python train.py --num_hidden_layers=11 --hidden_size=128 --num_attention_heads=3 --num_key_value_heads=1 --head_dim=64 --intermediate_size=384 --vocab_size=2048 --hidden_act="geglu" --norm="rmsnorm" --norm_place="peri" --norm_eps=1e-06 --positions="rope" --rope_theta=10000.0 --rope_fraction=0.5 --qk_norm=false --attn_scale=0.125 --bias="none" --tie_word_embeddings=true --parallel_block=false --extras=["capped logits"] --init="uniform" --init_std_qkv=0.0431 --init_std_o=0.00751 --init_std_up=0.0431 --init_std_down=0.00531 --optimizer="adam_variant" --learning_rate=0.00184 --lr_mult_up=0.744 --beta1=0.95 --beta2=0.98 --lr_head=0.009 --warmup_steps=278 --schedule="cos" --final_lr_fraction=0.03 --batch_tokens=16384 --max_seq_len=384 --doc_mask=true --train_tokens=186500000 --max_steps=11384 --dataset="wikipedia_en"
Each number is 128 + 24 x the weight over its row's rms, rounded and kept within 0 to 255. Layers, rows and columns count from 0. The size above them is the row's rms in percent of the matrix's.

# layer 7 attention value, 64x128, rms 0.1, rows 2-15, columns 0-127
size [ 99  99 102  98 109  91  97  99  94  98  98 104 104 108]
[[134 125  98  98 148 124 151 118 147 104 159 106 156 170 127 128 127 123 128 123  97 157 149 162 146 153 126 133 143 141 137 106 186  99  94 127 128 158 106 117 107 149 127  87 134 145  86 113 144 129 118 144 100 168 132 122 148 121 160 132 123 112 108 113 110 122  84 144 145 109 125 141 138 106 106 123  99 148 126 122  97 116 124 162 126 153 134 114 107 147 111 144 119 134 177 119 160 142 156 140 127  61 118 135 111 168 125 163 111 153 154 144  78  84 158 186  79 107 141 128  88 146 140 132 152 150  87  83]
 [119 132 138 135 108 128 134 142 132 116 111 152 121 148  78 148 158 146 114 167 122 147 139 138 122 134 120 135 126 138 158 123  95 148 122 112 127 116  97 143  99 113 165  67  89  91  88 173 115 122 111 134 168 101 147 143 169 136 100 125 121 157 153 118 134  99  97 121 130  80 147 130 109 120 119 100 130 127 137 111 103 108 151 120 120 122 127 121 106 137  94 155 155  89 113 153 122  95  87 194 131 119 110 125 150 200 135  93  85 144 157 114 125 133 110 145 150  75 158 161 134 141  93 104  99 114 118 131]
 [117 117 111 137 107 181  94 133 141 191 140 144 151 129 107  94 153 124 135 124 139 121 118 145 131  93 149  76 155 131 124 117 178 129 129  68  62 104 177 106 126  62 121 148 109  89 149 119  99 123 136 124 110 139 137 124 187 135 116 119 133 121 102 127 172 157 139 150 142 122 135 131  89 144 120 111 135  91 143 121 143  87 120 137 119 128 103 111 126 119 108  82 127 161 134 128 144 138 133 108 122 123 155 146 145 134 106 115 145 111 127 151 143 162 111 135 128 108  99 117 119 176 147 137  94 179 112 118]
 [109 106 117 118 138 112  94 127 115 151 106 161 145 148 103 146 168 146 118 132 104  88  91 115 133 133 130 140 140 152 103  96 161 129 112 111 156 156 130 131 122  87 152 116 127 147  68 119 139 160 101 120 153 159  89 115 136 120 125 186 155 129 140 102 101 115 122 129 123 165 176  79 129 110 109 136 142 122  94 148  98 133 108 155 119 100 112 127 130 143 162  91 165 100 130 122 118 150 136 143 125 206 187 108 132 154  91 154 114  98 143 142 100 120 119 114 111 158 100  99 143 128 146 113 100 110 140 107]
 [132  41 129 131  92 154 125 114 101 149 134 100  99 123 127 118 141 101 104 113 118 129 114 166 107 152 125 141 115 174 140 131 119 154 134 149 119 119  78  87 170 116 121 130 161 123 108 159 165 157 121 127  83  66 130 137 169  99 137 165  94 114 141 149 139 162 130 128 135 118 115 151 131 132 145 130 125 100 111  83 149 111 123 130 121 151 105 124 143 127 152 139 125 140 130 126 159 121 139 143 114  98 114 132 101 122 132 105 114 137 120 107 176 106  83 117 109 158 130 100 120  92 155  46 124 103 120 138]
 [173 100 122 134 128  94 126 105 144 124 139 144  98 122 132 109 117 139 118 110 119 129 151  96 135 147 115 118 177 134  87 116 126  77 105 157 149 120 155 142 153 138 146 124  81 104 115 177 174 129  97 136  83 126 120 117  80 119 103 143 145 117 107  88 129 139 150  95  97  78 116 129 148 143 108 146  98 111 122 136 117 138 152 121 130  76 132  91 149 119 136 119 136 120 195 133 138 134 118 153 156 109  98  78  86 137 122  91 161 142 154 164 129 104 148 141 154 145 160 144  99 115 145 125 141 117 159  95]
 [180 158  73 130 127 182 117 138 159 109 115 142 111 165 144 154 165 107 134  90 134  94 114  95  97 142 185 152 120 106 151  97 127 143 140 138  96 134 136 151 119 135 106 125 132 148 147 118 169 147 104  99  99 151 109 127 143 134 128 147 116  89 102 109 123 128 128 172 116 115 131 156  84 145 152 137  73 108 158 134 139 151  96 143 167  76  99 133 123 115 106 125 140 132 124 140 104 114  84 158 135  97 119 137 123 132 147 133 133 145 140 151  89 121 185 118 123 142 146 138 136  94 140 156 166 102 117 143]
 [146 151 102 150 136 169 137 131  87 107 124 144 139 156 143 133 108 111 113 140 106 155 110 174  84 119 137 118 112 169 112 146 122 127 165 154 134 163 135  88 115 107 116 189  91 139 117 114 117 104 135 112 133 135 142 128 138 146 108 104 131 137 131 139 120 126 130 146 127 207 107 126 137 104 113 123 104 123  79  83 108 123 136 119 108  85 139 126 136 154 109 158 125 123 103 112 141 135 126  87 132 138 143 130 132 147 104 135  88 133 152  93 155 154 163 152 199 119 131 140  74 172 107 137 111 115 172 161]
 [181 127 135 153 131 136 122 166 148 193 135  96 153 116 109 129 131 125 129  98 103 169 145 110 171  93 119 153 137 112 151 167 136 129 119 123  87  93 133 107 140 148 126 123 132 133 145 115 119 130 154 123 123 137 151 126 157 122 116 163  92 139 126 151 129 113  77 107 147 141  72 119 124 117  96 131 144 117 117 131 202 148 107 166 141 134 114 124 113  93 134 147 105 120 172 130 141 140 165 129  99 176 113 100 138 133 138  92 110 163 180 135 105 112 147 130  79  86 110 109 153 165 120 119 121 126 143 112]
 [ 72 127 112 123  68  97 125 128 136 142 155 153 153 160 173 128 142 134 156 154 141 154 161  78 124 116 158 150 109  99 175 156 157 134 101 118 175  63 146 143 145 118 124 175 118 144 148 149 132 128 135 128 151  96 132 139 133 118 153 117 138 152 114 115 141 148 126 170  96 128 117 130  76 100 177 158 130 118 102 126 129 129 141 131 157 112 132 126 106 150 153 128 139  78 133 126 149 107 140 150 152 108 152 141 131 129 119 138 145 121 151 130 149  91 140 143 139 140 179 123 183 154 136 150 164 110 150 118]
 [143 116 107 118 136  89  90  97 162 106  92 124 106  75 142 139 131 135 181 117 136 149 157 151 157 117 110 158 133 169 116  97 133 136 153 101 153 124 138 137 112  94  95 174 141 162 123 143 167 137  73 119 145 123 148 124 116 116 132 104 110 143 130  96 130 139 138 105 127 106  94 105 124 117 168 103 144 133 130 153 101 124 110 104 172 110 105 143 122 117 140 104 120 176 131 132 151  91 125 145 136 106 137 118  72 142  90 184 166 123 138 115 108  98 147 161 154 119 152 122 166 134 134 151 168 106 162 137]
 [152 144 131 107 142 108 104 151 130 118 110 116 109 188 146 111 115  91  97 128 120  97 132 139 159 104 128 109 146 113 138 144 132 163 151 169  89 179 112 132 156 160 113  98 146 125 142 146  78 145 179 115 142 137 128 123 149 125 141  94 154 116 150 159 103 124 139 140 158 107 173 124 108 149  97 113 166 176 142 113 110 118  93 147 139 129 128 109 130 124 124  92 110 127 121 129 107 107 144  73 130 131 110 127  83 137 108 145  81  93 138  86 130 128  91 154  70 149 154 161 119 116 136 132 145  82 142 136]
 [144 117 144  82 157 133 147 164 137 129 124 116  96 103 130 130 135 116 112 117 150 152 133 115 103  83 147 180 107 119 142 124 164 137 119 155 144 128 157 139  90 123 140  82 151 143 118  74 150 127 117 101 112 155 161 121 139 120  72  99 149 133 135  90 161 126 163 138 175 136 145 109 133 141  84 137  81 136 118  91 121 114 103 143 122 126 114 152 124 161 124 122 114 138 158 105 121 126 161 150 149 106 139  89  97 120 118 130 112 109 164 141 171 143 111 111 174 164 142  62 136 120 106 134  89  98 124 147]
 [112 148 100 121 127 123 153 158 132 114 108 156 138  83 125  85  82 118 100 115 120 129 148 154 111 135 111 144 121 165 128 141 141 135 121 105 134 105 166 126  98 151 154 176 117 153 146 135 143 145 139 131  96 125 124 136  91 144 140 119 119 139 141 105 138 110 104 119 137 140 170 156 147 128  87 100  91 149  63 157 121 124 140  89 141 143 121 107 127 175 104 130 101 116 155 118  99 119  39 120 104 152 143 144 162 153 154  88 135 141 155  68 125 175 119 124 129 121 107 153 147 160 118 157 141 123 134 129]]
# layer 7 attention output (transposed), 192x128, rms 0.0991, rows 2-15,66-78,130-142, columns 0-127
size [ 95 102 109  94 104  90  75  96  83  94 103 108  84 100 112 108 111  99 138 101  84  99 103 117 109 113  89  98  92  96  89  92  89  99  95  83 117  84 104 107]
[[139 129 111 109 124 110 119 117 157 107 129 126 104 105 164 125 148 124 116 159 110 133 158 138 153 121 149 106 162 150  93 100 156 110  90 152 131 164 110 130 112 158  93 107 124 141 116 164 156 114 127 187 104 157 158 135 132 105 163 131 118 118  57 103 117 167 104 145 140 130 176 123 107 115  97 101 123 121 153  85 125  92 137 119 119 135 158 124 140 100 104 136 151 153 164 188 114  87 137 149 155 121 101 122 129 169 145 172 132 163 124 123 142 133 121 179 108 115 136 100  83 147 140 137 151 127 118 122]
 [135 148 101  87 138 130 117 110 146 120 141 124 100 126 114 152 140 113 119 141 162 130 146 128  86 128  81 161 102 128 104 136  66 133 135 117 173 125 142 149  80 109 149  81 131 134  85 166  98 119 158 183 142  88 130 115  95 136 135 142 139 153 118 143 121 112  81 140 113  62  86 146 120 153 130 103 124 111 110 103 127 115 132  78 130 149 121 142 155 149 112 111 108  91 116 139 115  79 121 158 111 113 121 112 117 137 162  97 101 146 131 163 123 151 116 154 108 152 147 144 147 141 128 135 113  81  97 114]
 [ 95 106 134 157 133 133  74 146 152 160 134 134 134 134 124 114 150 110 121 104 145 121 128 120  96 117 132 115 178 153 172 126 176 149 115 118 145  87 172 135 136  85 102 158  75 103 175 135 148  88 113 172 131 155 131 127 122 129  97  99 121 130 103 109 139 159 113 111 163 126 125 114 116 132 110 129 130  88  97 122  99 137  62 101 151 138 118 106 151 153 158  74 123 129 115  73 121 183 138 125 122 137 124 133 166 116 148 117 129 147 138 140 118 142 116 115 114 109  98 176 142 146 143 122 101 120 150 129]
 [156 132 104 119 157 115  88 148 133 129 111 158 125 104 112 132 109 129 121 119 122 128 118 124 115 144  79 138 166 162  91  96  93 130 137 114 202 130 142 139 123 118 122 112 133 133 118 120 150 158  93  46 103  94 112  75 103 105 127 171 126 147 125 135 127 110 113 151 116 125 177 100 135 132 110 111 121 111 103 131 126 124  76 113 135 132 143 112 152 126 164 173 135 141 127 181  96 145 138 115 147 170 127  99 137 132 117 142 136 129 149 125 118 131 128 112 123 186  99 119 159 147 130 124  77 160 147  94]
 [134  82 127 100 113 104 136 103 120 166 130 159 129 106  95 125 173 129 100 145 121 133  86 153 113 158 131 108 127 150 159 126 126 161 129 120 145 111  96 148 132 115 116 113 120 114 116 142 142 136 139  79 156  94 107 104 104 116 119 178  96 154 113 129 134 162 136 105 139 128  96 115 189 118 111  77 133 107 101 102 143 108 137 137 108 182  86 125  66 115 185 139 145 134 128 113 162 141 127 146 102  94 134 170 132 132 111 146 149 139  97 162 135 127 118 102 144 121 119 143 109  98 175 115 117  88 132 155]
 [150 159 140 115 152 111 120  71 101  88 158 140 108  84 126 113  98 101 118 105 143 137 142 125 152 180 104  87 173 143 109 114 127  66 114 131  94 138 123 120 149 135 150 123 113 117 148 134 126 100 116  84  99 108 129 123 122  81 140 141 118 153 110 136  93 125 115 100 107 139 130 123 151 154 134 118  68 122  83 115 117 150 161 146  97 122 123 149  97 119 141 128 132 142 160 121 152 125 123 148 111 135 122  72 122 159 106 107 136 121 172 177 128 153 132 153 147 166  93 156 139  90 114 129 154 129 127  90]
 [145 150 105 119 132 180 133  94 160 133 141 135 151 131 130 123 150 161 123 124 123 120 138 112 119 123 160 135 120 109 146 141 124 129 135 139 110 127 121 126 124 104 139 119 115 123 119 134 139 154 115   0 108 147 118  78 131 131 114 119 124 114  95 121 128 116 142 133  77 118 170 100 125 162 111 141 131 123 138 132 152  92 146  97 130 105 128  80 208 129 115 131 131 136 139 178 128 100 116 162 129 144 156  81 123 127 111 105  92 123 166 146 156 137 148 120 134 102 124 136 115 131 165 135 138 121  99 156]
 [136 124 136 162 115 143 131 132 133 116 119 140 118 127 119 141 102 118  77 113 121 112 128 134 137 131 162 113  92 104 114 138 129 159 134 174 146 110 151 110 138 194  77 153 112 120 141 160 144  99 103 121  99 134 138  72 152 125 110 104 123 123 127 140 129 130 126 137 160 204 144 142 148  99 122 128 121 137  87 149 102 155 118 105 122  81 131  96 130  93  90 105 181 157  74 110 134 111 126  84 108 113 114 142 137  95 150 163  96 114 135 114  91 118 158 144 136 124 129 152  93 139 162 141 153 156 137 160]
 [140 113 171 112 105 118 133 147 130 181 117 109 157 126 114 136 125 143 134  92 113 170 135 153 154 103 144 126 141 139 136 154 119 131 123 108  74 108 111  99 114 106 120 161 144 151 128 144 115 117 163  92 186 165 137  31 150 136 149 138 100 130 122  98  97 126 121 123 127 128 146 128 136 148 128 131 153 167 119 137 161 136 128 143 160 135 122 171 152 126 139 133 103 160 133 111 145 139 150 140 113 196 143 152 154 127 139 116 125 183 181 109 119 132 108 169 123  87 120 122 125 153 116 103 134 142 153 135]
 [104 107 158 121 114  95 100  94 102 117 156 146 122 146 121 116 151 152 144 107 105 177 135 100 117 131 185 137 133  85 128 207 125 120  94 119 115 113 144 144 143 114 122  92 125 121 135 128 107 136 118 126 102 100 144 126 133 112 167 118 156 156  81 109 159 128 136 150 106 120 100 115 102 111 115 139  95 137 130 130 137 111 158 133 161 126 147 101 117  90 123  87 126 107 139 186 145  94 147 137 131 101 157 117 114 137 107 134 149 126 215 106 111 104  98 149 136 150 112 127 123 117 132 129 168 129 109  78]
 [178 139 124 118 134 110 109 147 178  80 113 116 112  86 148 104 106 159 135 121 117 143 150 164 117  87 109 135 128 112  88 124 118 112 139 118 122 128 151 142 138 103 141 128 137 112 127 158 140 110 111  57 148 113 138 111 138 115 142 107 120 118 142 108 154 156 139 117 124 110 218  78 128 125 101  76  94 153 142 142 137 119 105 114 153 117 152 131 156 105 103 117 108 145 144 137 147 101 123 134 116 100 100  84  86 146 109 140 138 119 132  85 115 112 116 152 121 123 152 114 144  99 173 143 180 150 144 117]
 [128 139  93 150 148 130 142 114 134 126 102  89 129 150 136 153 111  97  95 145  95  87 122 127 130 103 143 121 130 103 134 169 117 134 155 151 115 154 126 157 132 165 132 132 124 137 164 148  89 133 139 104 150 116 143 147 148 136 146 108 154 135 156 153 112 102 122 103 137  97  45 109 104 133 105 113 136 191 132  98 122  86  96  92 169 131  92  85 103 151 153 119 131 127 100 103 108 133 148  99 169 114 140 122 105 125 107 100  94  90 118  97 117 112 145 128 108 127 126 134 192 108 170 135 115 107 111 116]
 [152 145 113 109 130 111 139 131 142 110 165 102 116  80 142 139 147 123 108 130 135 119 138  95  94  91 124 147  96 115 117 145 103 120  98 131 149 114 154 147 111 133 134 100 144 132 134 122 142 122 108  15 122 113 144  75 136 112  93  99 117 101  96  78 204 114 149 131 154 128 109 130 103 137 110  98 123 115 104 124 149 115 165 140 132 139 107 117 134 134 125 131 159 149 145 140 155  76 161 106 126 136 148  93 127 107 156 122 121  94 145 147 171 174 160 115 138 149 129 111 134 126 120 121 117 151 146 116]
 [142 156  86 137 139 142 127 125 123 125  72 141 119 109 148 144 106 121 106 128 122 125 146 136 116 110 122 138 134 155 106 115 118 155 163 139  99 106 131 115 125 159 168 151 143 148 125 109 147 171 167 182 100 115 181 147 124 137 158 112 121  67 152 130 100 110 133 129 140 156  46 192 136 140  73 130 115 114 124 148 124  97 124 101 122 122 140 115  81 120 127 109 162 112 131 150 116 103 109 132 160 157 162 140 156 134 137  99 110 161 149  78 142 159  99 121 129 134 146 141 144 149 141 160 129 146 134 138]
 [123 138 131  89 141 144  97 123 165  88 166  80 110 146 154 108 152  87 123 134 100 114 139 153 135 153 125 148 142 126 122  91 174 129 119 131 138 129 113 135 119 140  99 102 120 156  88 106 129 119 136 189 148 151 157 175 169 119 156 124  89 122  88 120 112 116 120 137 133 155 176 127 144 117  91 122 120 125 156 118  95 121 151 130  89 162 135 109 149 149 130 115 168 156 190 171 118 100 133 113 137  89 122 131 100 157 104 172 130 153 122 145 125 108 158 128 111 110 132 123 118 150 172 137 126 170 128 119]
 [ 89 142 145  92 102 143 147 172 170 133 135 145 123 113 121 140 131  99  91 154 130 146 164 137  89 129 108 158 112 145 170 114 104 146 141 137 147 111  94 120 123  99 150  90 153 102 107 123 118  90 138 169 164 134 143  94 123  96 121 109 103 114 128 150 152 112 101  93 155  91 131  95 113 161 161 108 114 134 131  74 135 106 156 140 126 133 110 175 161 124 107 130 157 142 107 157 118 109 107 148 143 139 136 146 153 164 130 135 132 179 166 125 115  99 102 173 145 132 137 165 145 122 139 124  71 108 115 151]
 [118 123 148 159 185 144 111 169 124 135 125 159 151 146 121 101 182  89 145 132 136  82 152 125 138 108 142 107 153 149 128  97 115 124 133 121 112 126 165  98 150  73 106 144  99 125 165 155 113 129 104 157 144  98 109  91 162 126 103 109 144 144  80 145 132 164  99 117 168 114 159 101  67 142 102 124 129 111 111 154 124 149 120 100 109 141 137  99 126 145 117 100 126 148 131  88 133 139 149 103 147 115 160 132 107  91 152 103 125  86 122 118 116 161 101 134 109 124 118 136 139 180 133 147 123 171 149 120]
 [114 133 114 132 157 117  98 143 133 117 120 148 154 118 122 119 146 151 118 125 113 125 111 138 111 113 122 159 145 137  93  97 132 120 115 127 160 128 131 106 124 122 140 101 129 158 114 113 149 138  81  44 154 128  90 109 123 118 111 154 137 128 132 122 142 119 133 144 117 151 205  65 111 122  86 131 126 127 133 141 100 127 131  99 114 107 124  99 209 118 150 124 141 164 134 142 115 152 140  97 141 204 145 110 134 119  89  95 122 116 175 106 106 130 160 127 126 183 112 131 126 133 143 110  93 111 145 128]
 [145 122 137 129 109 144 127 128 128 153 115 131  89 127 125 128 124  94 109 136  81 140 123 160 114 139 124 142 121 148 158 150 108 138 136 130 137 133 122 147 154 115 112 106 150 102 126 148 146 141 124 112 107  93 130 144 165 111 128 144 105 130 147 157 145 146 137 130 125 145  15 177 162 117 146 118 118  86 103 128 123 125 126 118 134 134 107 117   9 115 167 120 105 131 145 118 157  95 134 144 101  65 144 147 115 136 133 108 121 151 129 147 145 132 111  93 109 117 143 142 100 113 147 124 134 119 160 129]
 [151 153 128 100 117 118 128 100 118  97 151  83 121 120 126 107 126 129  92 108 146 138 129 128 134 120 117  93 169 154 125 140 126  66 127 126 124 104 158 155 131 164 127 114 109 127 127 143 124 122 115  74 115 150 121 133 137 116 148 141  97  93 114 123 138 137 140 100 128 126 201 112 169 148 150 138  97 125 103 154 119 161 198 155 132 123 129 150 209 101 149 120 143 119 172 120 133 146 109 148 101 122  92  77 105 137  95 113 141 135 150 165  95 149 121 131 144 115 108 144 142 104  84 116 143 119 119 108]
 [168 139 115 119 117 163 130  93 136 134 105 131 124 133 112 134 138 143 128 126 125 108 143 118  94 133 143 126 125 116 142 136 135 121 134 126 114 114 113 114 115 124 133 124 110 118 125 146 153 159 120   3 120 144 114  66 134 129 143 141 103  93  93 126 130 148 139 141  92 120 226 102 128 146 105 128 115 141 143 139 138  99 146 107 131  99 140  86 229 132 123 137 121 131 138 159 141 133 105 147 136 139 123 131 125 104 107 121 133 111 157 146 135 154 153 115 142 102 113 140 125 115 136 126 132 155  98 148]
 [ 99 114 136 155 109 156 134 147  99 126 143 144 162 165 124 137 137 109  99 120 135 143 144 160 134 122 117 119  90 145 149 124 134 134 132 151 143 147 142  53 138 140 122 194 111 141 119 129  99 121 103 176 118 117 122 131 106 128  92 137 167 104 158 157 151  96 112 127 123 175 110 115 141 133 145 116 122 119 125 108 126 137 161 127 117  95 150 138 111 115  94 146 137 176  93 166 145 132 105  84 117 142 154 108 138 135 122 157  85 120 131 150 121 157 120 150 191 120 146 166  88 133 182 143 104 158 175 140]
 [183 128 186 107 104 114 113 144 102 178 134 108 148 140 140 133 137 128 123 109 135 170 107 136 112 108 118 189 121 139 148 157 100 131 132 144 112 112 171 110 109 127  91 136 113 139 154 147  98 147 186 104 148 143 138  84 146 141 112 133 122 124 128 153 112 117  99 117 119 141 198 102 152 117 112 128 137 170 115 157 168 131 147 133 120 123 124 135 167 113 172 115 123 149 178 129 142 148 152 117  98 130 104 125 150 125 134 103 115 145 185 139 132 132 151 134 101  94 139 114 121 182 148 107 147 160 156 126]
 [125 127 169 119 111 138 101 141 117 107 143 148 140 126 125 166 126 148 126 161 133 150 153 128 134 111 186 147 123 119 168 139 105 106  88  85 151  92 126 119 145 136 132 123 128 100 144 148 147 130 154  71 157  93 122 111 130 121 166 123 141 103  96 127 134 141 105 179 136 140 172  94  83 103 113 122 134 137  96 141 138 137 145 151 163  94 120 102 201  98 144 130 109 104 128 169 107 100 140 146 140 151 151 137 120 105 133 139 141 108 184 118 102 108 113 148 159 171 106 113 163 113 109 135 150 109 103 157]
 [142 112 118 141 125 134  99 140 165  78 122 103 122  82 140  99 133 153 144 126 125 133 156 127 137 110 126 130 129 157 131  89 140 101 123 101 113 132 123 122 117 102 127 164  92 124 158 178 140 137 100  53 138 109 157 104 121 113 127 130 108 121 131 115 146 151 120 162 107  94 220  99 119 118 148  84 122 122 148 130 101 127 125 121 145  93 129 126 196 105 123 116 109 129 164 131 140 104 121 172 113 136  78  97  73 128 119 131 134 126 134 105 131 120 119 156 146 149 147 117 153  87 122 147 158 144 126 120]
 [143 124  98  88 145  98 138 138 132 141 128 125 160 142 126 112 113 105 123 148 113  95 121 150 154 111 138 126 131  96 167 121 110 139 149 181 114 159  65 155 146 149 113 127 147 136 144 124  64 119 122 136 134 120 105 143 140 125 135  91 153 131 131 148  98  92 142 127 150  98  65 105  87 129  82 126 156 162 138 112 157 106  92 107 155 156 112 101  96 153 138 111 147 140 118 148 114 111 153  98 173 149 116 129 112 144 116 139 128 100 157 128 117  74 117 151 117 124 130 149 198 135 157 104 118  90 130 130]
 [131 147 137 126 131 109 167 135 123 137 159 107 142  97 140 124 150 151 116 110 123 138 137 128 116 111 125 127  98 120 146 144 132 129 101 155 133 105 152 122 118 146 142 107 136 155 146 103 143  95 117  35 105 163 142  91 141 115  86  91 124 115 104 103 197 104 129  94 112 159 176 106 151 153  69 120 107 141  87  87 134 126 134 149 139 137 120 145 217 147 133 131 140 144 136 142 128 110 149 125 121 128 161 114 128 114 152  94 123  91 149 148 158 158 143 132 154 122 118 123 153 110 145 130  93 145 137 122]
 [125 120 112 127  73  96 114 121 116 130  91 154 125 143 126 156 124 162 102 166 133 125 110 136 126 147 150 116 114 124 175  98  93 148 135 157 139 113 126 117 137 113 142 122 138 127 117 160 140 151 143 102 124 113 162 107  90 134 132 130 125 136 119 172 147 113 178 119 135 104 207 100 139 155 125 191 134 108 131 153 150 131 165 137  81 142 152  98 216 144 143 123 155 110 159 158 154 150 104 129 130 150 139 132 142 114 115 120 147  94 119 122 136 115 112  90 115 153 117  88 155 123  99 123 132 119 113 162]
 [144  85 155 153 109 115 147 118 117  96 147 121  97 109 108 139 150 116 133 116 147 116 113 136 151  94 134 134 144 121 118 148 150 136 134 136  99 145 134 130 150 141 122 162 178 124 154 133 154  99 104 161 111 146 149 163 111 136 116 140 109 163 118 156  93 147 155 126 150 143   0 160  99 107 155 125 154 124 115  83 114 139 128 152 115 162 118 128  83 142 105  89 123 139 138 109 139 130 152 102 113 133 129 123 117  85  97 144 112  97  90 100 137 115 171 136 113 137 132 115  95 117 113 121 149 134 139 130]
 [146 124 160 119 140 116 121 150 149 104 119 130  86 134 115 136  93 101  87  66  63 123 124 124 110 128 101 119 128 136 136 170 155 137 123 166 107 159 143 163 104 134 125 116 153 103 126 122 160 135 132  82 121 134 154  83 143 126 124 146 135 146 146 100 128 100 141 147 154 138 129 166 142  90 125 157 117 185 120 148 149 165  49 160 129 123  99 172 114 107 129 158 147 118 128 141 127 135 125 136 144 132 105 156 130 146 172 141 117 148 172 123 148 102 132 137 140 107 142 124 124  97 127  97 139 148  89  86]
 [112 134 117 135 108 154 139 151 110 102 132 117 136 132 144 119 117 148 140 135 135 135 156 139 166 120 131  95 142 110 131 136 127 126 112 119 117 107 126 119 125 119 107 148 104 114 150 162 140 103 123  98 125 134 137 113 130 117 148 128  95 110 138 103 143 150 140 136  91 134 225 135 137 108 169 105 146  84 154 111 122 118 123 142 132  94 155 106 212 170 146  90 110  70 138 139 139 145 118 124 122  69  85  95 145 128 168 162 115 107 128 128 109 102 141 158 154 104 134 153 120 121 164 168 146 137 128 184]
 [148 124 110 128 135 111  86 114 144 123 121 141 122 136 150 126 140 140 147 106 138 160 115 121 108 139 122  81 159 126 162 140 119 119 145 154 112 110 145 143 124 112 116 147  88 172 142 134 114 123 135  97 134 124 116 132 114 119 128 162 134  89 109 104 103 111  98 129 147 115 216 127 127 142  88 190 124 153 127 143 118 103  96 122 127 130 152 191 164 151 121 122 188 114 151  76  88 162 150 126 159 105 116 154 136 137 141 142 140 123 161 137 124 115 130  95 147 113  94 105 165 118  74  98 116 148 107 155]
 [ 91 145 128 150 130 122 165 166 146 112 177 136 118 105 137 149 171 140 123 138 128 121 116  99 186 144 108 114 112  95 130 115 138 168 132 128 118 158 113  92 131 104 151 132 157 141 121 137 110  90 123  58 141 157 126 109 138 126  88 145 149 138 129 126 161 121 126 105 131 127 184  67 152 129 106 110 119 109 126 130 140  96 154 156 131 121 117 130 207  96 131 144 125  96 105 119 127 166 138 120  98 125 182  96 139 122 133 124 134 118 112 164 131 135 129 120 172 149 133 147 150 100 122 179 110 151 123 112]
 [119 154 132 154 114 104 118 153 127 120 144 141 123 128 133 108 136 156 109 123 115 150 124 118 142 131 135 102 142 125 116 113 127  99 105 118 157 145 138 101 130 132 145 146  81 115 133  96 133 111 123  14 111 125 134  71 132 117 108 101 151 136 116 169 150 152 117 133 123 146 222  83 142 101 107 120 140 133 115 133 145 125 154 124 132 137 114 111 223 122 160 158 164 111 153 145 127 155 128  98 136 160 169 102 138 152 123 124 134 103 137 135 125 123 113 111 141 122 120 133 152 130 125 116 121 150 128 108]
 [131 158 147 109 128 150 163 137 118 155 137 159 122 100 139 107 116 131 127 151 185  96 124 110 116 126 122 101 122 102 116 166 155 133 117 110  97 148 128 134 138 138 150 135 141 139 193 143 102 147 121 170 131 137 121 159 145 138 163 160 137 148 138 119 121 178  96 133 104 120  91 108 136  95 119  90 152 133 127 101 145 130 122 134 153 143 112  74 104 132 112 148  61 137 129 130 127  86  93 148  79 122 132 117 138 125 135  84 160 177  64 160 151 113 110 102 143 105 103 126 148 110 116 127 126 112 104  88]
 [115 106 138 121  50 122 132 107 105 132  83 134 127 186 169 117 117 144 130 112 110 142 103 133 128 114 133 133 109 143 154 120 101 113 102 130 102 128  84 109  90 115 164 143  97 134 107  95 130 107 122  88 129 119 158  52  99 145 125 137  96 114 105 159 123 122 174 128 129 152 105 148 117 186 122 146 115 135 134 135 137 156 163 141 116 142 156 138 153 162 126 122 138 111 126 123 110 159  97 145 134 178 141 194 125  94 116 113 128 134 162 108 152 106 120 144 113 157 146 128 123  99 128  99 124 121  98 146]
 [108 114 117 125 165 137 130 113 136 149 134 107 105 138 128 133 149 130 124 119 148 102 109 155 105 137 129 125 157 124  87 114 177 164 143 143 124 150 126 160 119 147 120 128 155 112 137 132 140 113 107 183 120 136 134 159 134 144 111 132 148 147 122 109 119 120  92 106 114 122  21 163 134 118 153 147 150 125 139 100 132 126  88 145 115 121 100 131   0 124 128  98 135 150 105 133 139 145 148 107 128  99 156 121 138 132 120 126 119 127  86 143 130 152 156 132 129 109 119 154 106 133 137 123 106 136 115 115]
 [132 180  99 164 180 145 148 161 126 122 138 140 175 141 127 129 158 120 134 133 155 147 121 112 131 145 107  76 164  93 119 132 158 104 157 132 141 146 139 129 117 147 134 144 122 136 171 122 133 125 134 104 140 131  62 158 139 108 159 122 137 123 149 107 151 150  95 125 109 142 170  67 141 117 144  86 150 133 141  92  91 125 134 114 146 122 154 101 162 110 131 150 101 107 120 119 110 159 109  88 152  96 135  67 137 149 121 111 121 118 123 145 105 153 136 103 138 108  99 137 148 152 146 173 103 166 151 154]
 [171 168 133 132 108 118 100 175 116 101 139 113 106 162  99 124 107 166 129 107 132 147 148 105  97  97  83 159 124 106 126 120  80 102 163 104 161 127 168 113 162  93 127 124 120 142 111 122 160 113 144  81 119 133 130 116 141  85 119 131  66 122 147 138 122 171 149 123 125 164 179 138 134 146 122  94 124 130 126 129 142 119 159 119 145 138 165  67 203 107 131 142 118  99 128 120 131 179 121 146 126 158 152 119 129 128 137 114 153 144 156 139 120 130 134 119 137 148 176 136 124 151 120 138 136 144 113 138]
 [131 178 111 133 119 120 128 128 130 119 137  99 168 141 103 139 117 141 130 121 115 150 167 134 116 123 127  96 132 130 153 142 102 115 118 110 126 116 127 144 139 122 119 144 120 100 124 151 132 121 149  67 147 129 120  99 128 130 134 143 123  95 118 145 117 157 121 127 137 108 221 138 129 135 131  95 153 128 128 135 123  94 165 124 144 114 165  92 255 137 135 131 104 115 113 139 118 127 125 126 126 130 113 122 109 125 136 118 119 129 159 126 123 120 124 152 128  95  91 175 165 142 129 141 120 127 122 157]]